Weights of a small transformer language model.
Architecture: rotary positions, no biases in attention or MLP.
Each number is 128 + 32 x the weight over the matrix's rms, rounded and kept within 0 to 255. Layers, rows and columns count from 0. Numbers have three digits each.

# up: layer 3 MLP up, 320x128, rms 0.392, rows 114-127, columns 64-127
# down: layer 3 MLP down (transposed), 320x128, rms 0.686, rows 114-126, columns 64-127
# gate: layer 3 MLP gate, 320x128, rms 0.372, rows 115-127, columns 64-127
up114:182085152159124158137130105143115162128091140146091094183088099082138127086092087084119065130112168105151108127123106143166204131145122113109087139157130117107153157128150129166135127062076156
down114:147120146115076095127155131120123109120151119077161152184109182124117104127110129137102143122176076111173190187169200173154141138083113117164169129100075106103061117133064133066129138161171092
gate115:063206156128103094125122129099113138135174090139133169110158125075100188106137201094128179078137141129157148135112120115087170094155148115147071148161114136151096130135126118193199118123085128
up115:120140078129118118149153121134198115141152154145094179137170070139135104164109099172104095179109072187117184129161112127133113178050086152160131135141046131090162196135117130123174110125108090
down115:125069133123203152106101121112125149126096134159120104120100132174060155099158107140122138096111141124143153143100151196145082131143133085122147145155213131160144097118134114113137135128161127
gate116:142070084174104109072134133148145134118073139187129128185186134127049050137106161131047139081171143125189136220104097172130119148132144188172210103128194119133132154122143107107133117131114092
up116:094173112106090135178180110164130111128060153153118097100149100118091196170165155155125149187099104100156133147185106168122124113152110094140098128199137149115106085122098129071062097146109115
down116:126153082135136093090164189140115204098097163142116145117176107118163071036089079198133139076174154180139163173067099081104059161134126135108181117136163177116138222067134088044060138153113180
gate117:134184133138062132092163095183130175145184118151124062125099026101132127143164152139124103163124136130115126113148139156155116132116072126117135114074151147086149120100079149085145115147079097
up117:107151157197083146145091116132189121140146078149103050177155079079151104112108146134145159182083158147147131116127062140150140113109070089119121117112069174097105165140111113116161130145192104
down117:148145093165127107133106109122115103130103074117123098158089103126075129166164227142124102169131150089125074079115162125200137108162116092088168129204083186092107082140084118065215161174102092
gate118:110207112097063152155110178105159120148152074063127114112160137127113142120116106135125140058092134142100159153139134076118089099144150149152130139089130166107104107156116112194152153142176105
up118:162144114076106091173085084157123169143122131102157170078109159163133093155152091115146156139161133129140178145117122136122166088141138089148098132087182137180137114168090166133136089087086104
down118:133131147104084215145138161104132103137132129089130129124180195187111137149133136113207155184155131159107122074144114171121104060045122075115136138150070107131171090150079091195078133094095113
gate119:137173140097158137088137173096118076174129153105130112102169151165123111140044088130177169109153178091127155120147140138117101095139123118096184120103164085142078138185068120148116098150085143
up119:172137153091088087120142125113144121111128114121144143123163105102100069104087098175128128115105126096101133128099136136131210118163092091101148120106144083173096192164149153102112126118140126
down119:112171112116165109139154182137144143133054169125142103109085116101044158120144142126106088159097125148128183147101116140093146083143157090172095077156128157206155094126114136136157141143141143
gate120:107144175149107104090193128146187129111120116154132155144160127124135153158075085119155100167086109151147075113122124116090136101118130124131109168086144084160125149096083132078148117096153198
up120:189161141122185104146155122154156163108081092095096105103127106116119116171134124131102105087164154142127094179148137158113105153132110097102132136156103122109152097183135055114093126143139131
down120:122149116117124097096098131102099136105169121115155147122139141142151093143146062181140114090115118104132141126068142163118123055131105129143098085105138154163132131118163144131124185125103056
gate121:171109152088170137150090112138105145140158101163159092168097096177094125071120119126159120085149154099171117111121186107166101112096117118173116115124156077114119138130114163100127082145177095
up121:159167071119155110091149095117121112143147143171123130161073167093110129110110102155134108136089153124179132102176105102056134142131131120140109148128119166101106106045143132116079144070082153
down121:148151175103162154116126161092098108113098120145106121130124135097102134161104124113152133109120123119095084177071143126116117085162192155107150135075118109140137153176085112156162151113119081
gate122:141136115122095116111159145151107169163176079100112093147093132095061144133121100115165169173164101125120162140145148206078181158176126145121142165102133188215118104151137105147106114065129145
up122:151137068105148128135123134115157115125190124171175159111127124103114111094120152137156096072086180104094092088100112145127149115106096103174157138054166142145113190148151158123126135076098175
down122:155113114161155084167116095170137189123115168070140187123103131150110140083136115183127164124140151140146130107138149151140139122125090090149134135131099054146151087147095192153142103134172139
gate123:154128091159106161124175111099116109169139155143147137122117141094127129088069152071172153126107124073135108092124133219161143175147124156145125153152146076162100141077110138105114046131138097
up123:152096126076179096153070150117093129135165120188141108151154092113160134173095140106072108091119119176128173131143143060147058057127092088079140181139064128129131173144112144184166154106050081
down123:134135135150143093165156107080120130131046132123118125149074112140100186099151130148131125125160122101085162187103140092134060105176164137163086071092068155137066163147145164084126160144152089
gate124:150183093131074072156129102124117156183148181119051142170131136098137135139174056087101128127098198144088101195173142156100157107092181158108125135125109110098157139064103101166140187100140099
up124:097111131101124157112195146167122144142138126079152137127132145157108168142130133185156153150133107159157122062137121139139098142077045103160081094124145158199140107073166135137080177106104093
down124:122160125150144186175109118086138049105105161166053156097120089099188109138163123101154115172143137130120167145095157183113109096107152112113117069090105102134092114109080173118081130134126160
gate125:103135145149101169104111122130059104133110129135093102102154116109132118187127109017154146136068140178128132154151113156141123141166179126127141075096127146099142085160155128145056140160180087
up125:183135147124159165150102148110116099113171122151144108130124068167114139075104131184111122089102104099181141134100172133154102155158159135111134124135154145128146104097123102126164102138184102
down125:077141101103102085137100179095182178110137113129121087129151156140141098147152163105087099128149104176143111150163114135172118115127097194119149149114102099104085131114103150104126134166099201
gate126:122099087139167153069136181114113134121154118151153135108148133145066155060084145119111133128168193126131103094103071139093206163180123097144112152133117115158066161175151096098127197063152103
up126:048137096135158142216210126119081077143111193094130165120112138113121104100117126140106075157118113139130104125138138141145155171130118188164087113108179135127103145104127113120186133084081162
down126:133087149116142143131109078114121098158118113098116134091144126173126104096131111156125158101138100194148170108135184114135142118131140071080100165135188161098083136081179128096079116138206153
gate127:130115144113123100160172153070171110132136170157142110184150101112138203144138131156094063117113097150122115104176112114110123166116141136143149147101141131114167109151148167131150129142150071
up127:128116084109120162115202165171123146084117086115152142170124100153121171089095051126173097112121037094179103175109130202173109113146088110100145177149131096126133084139048117199173089155136120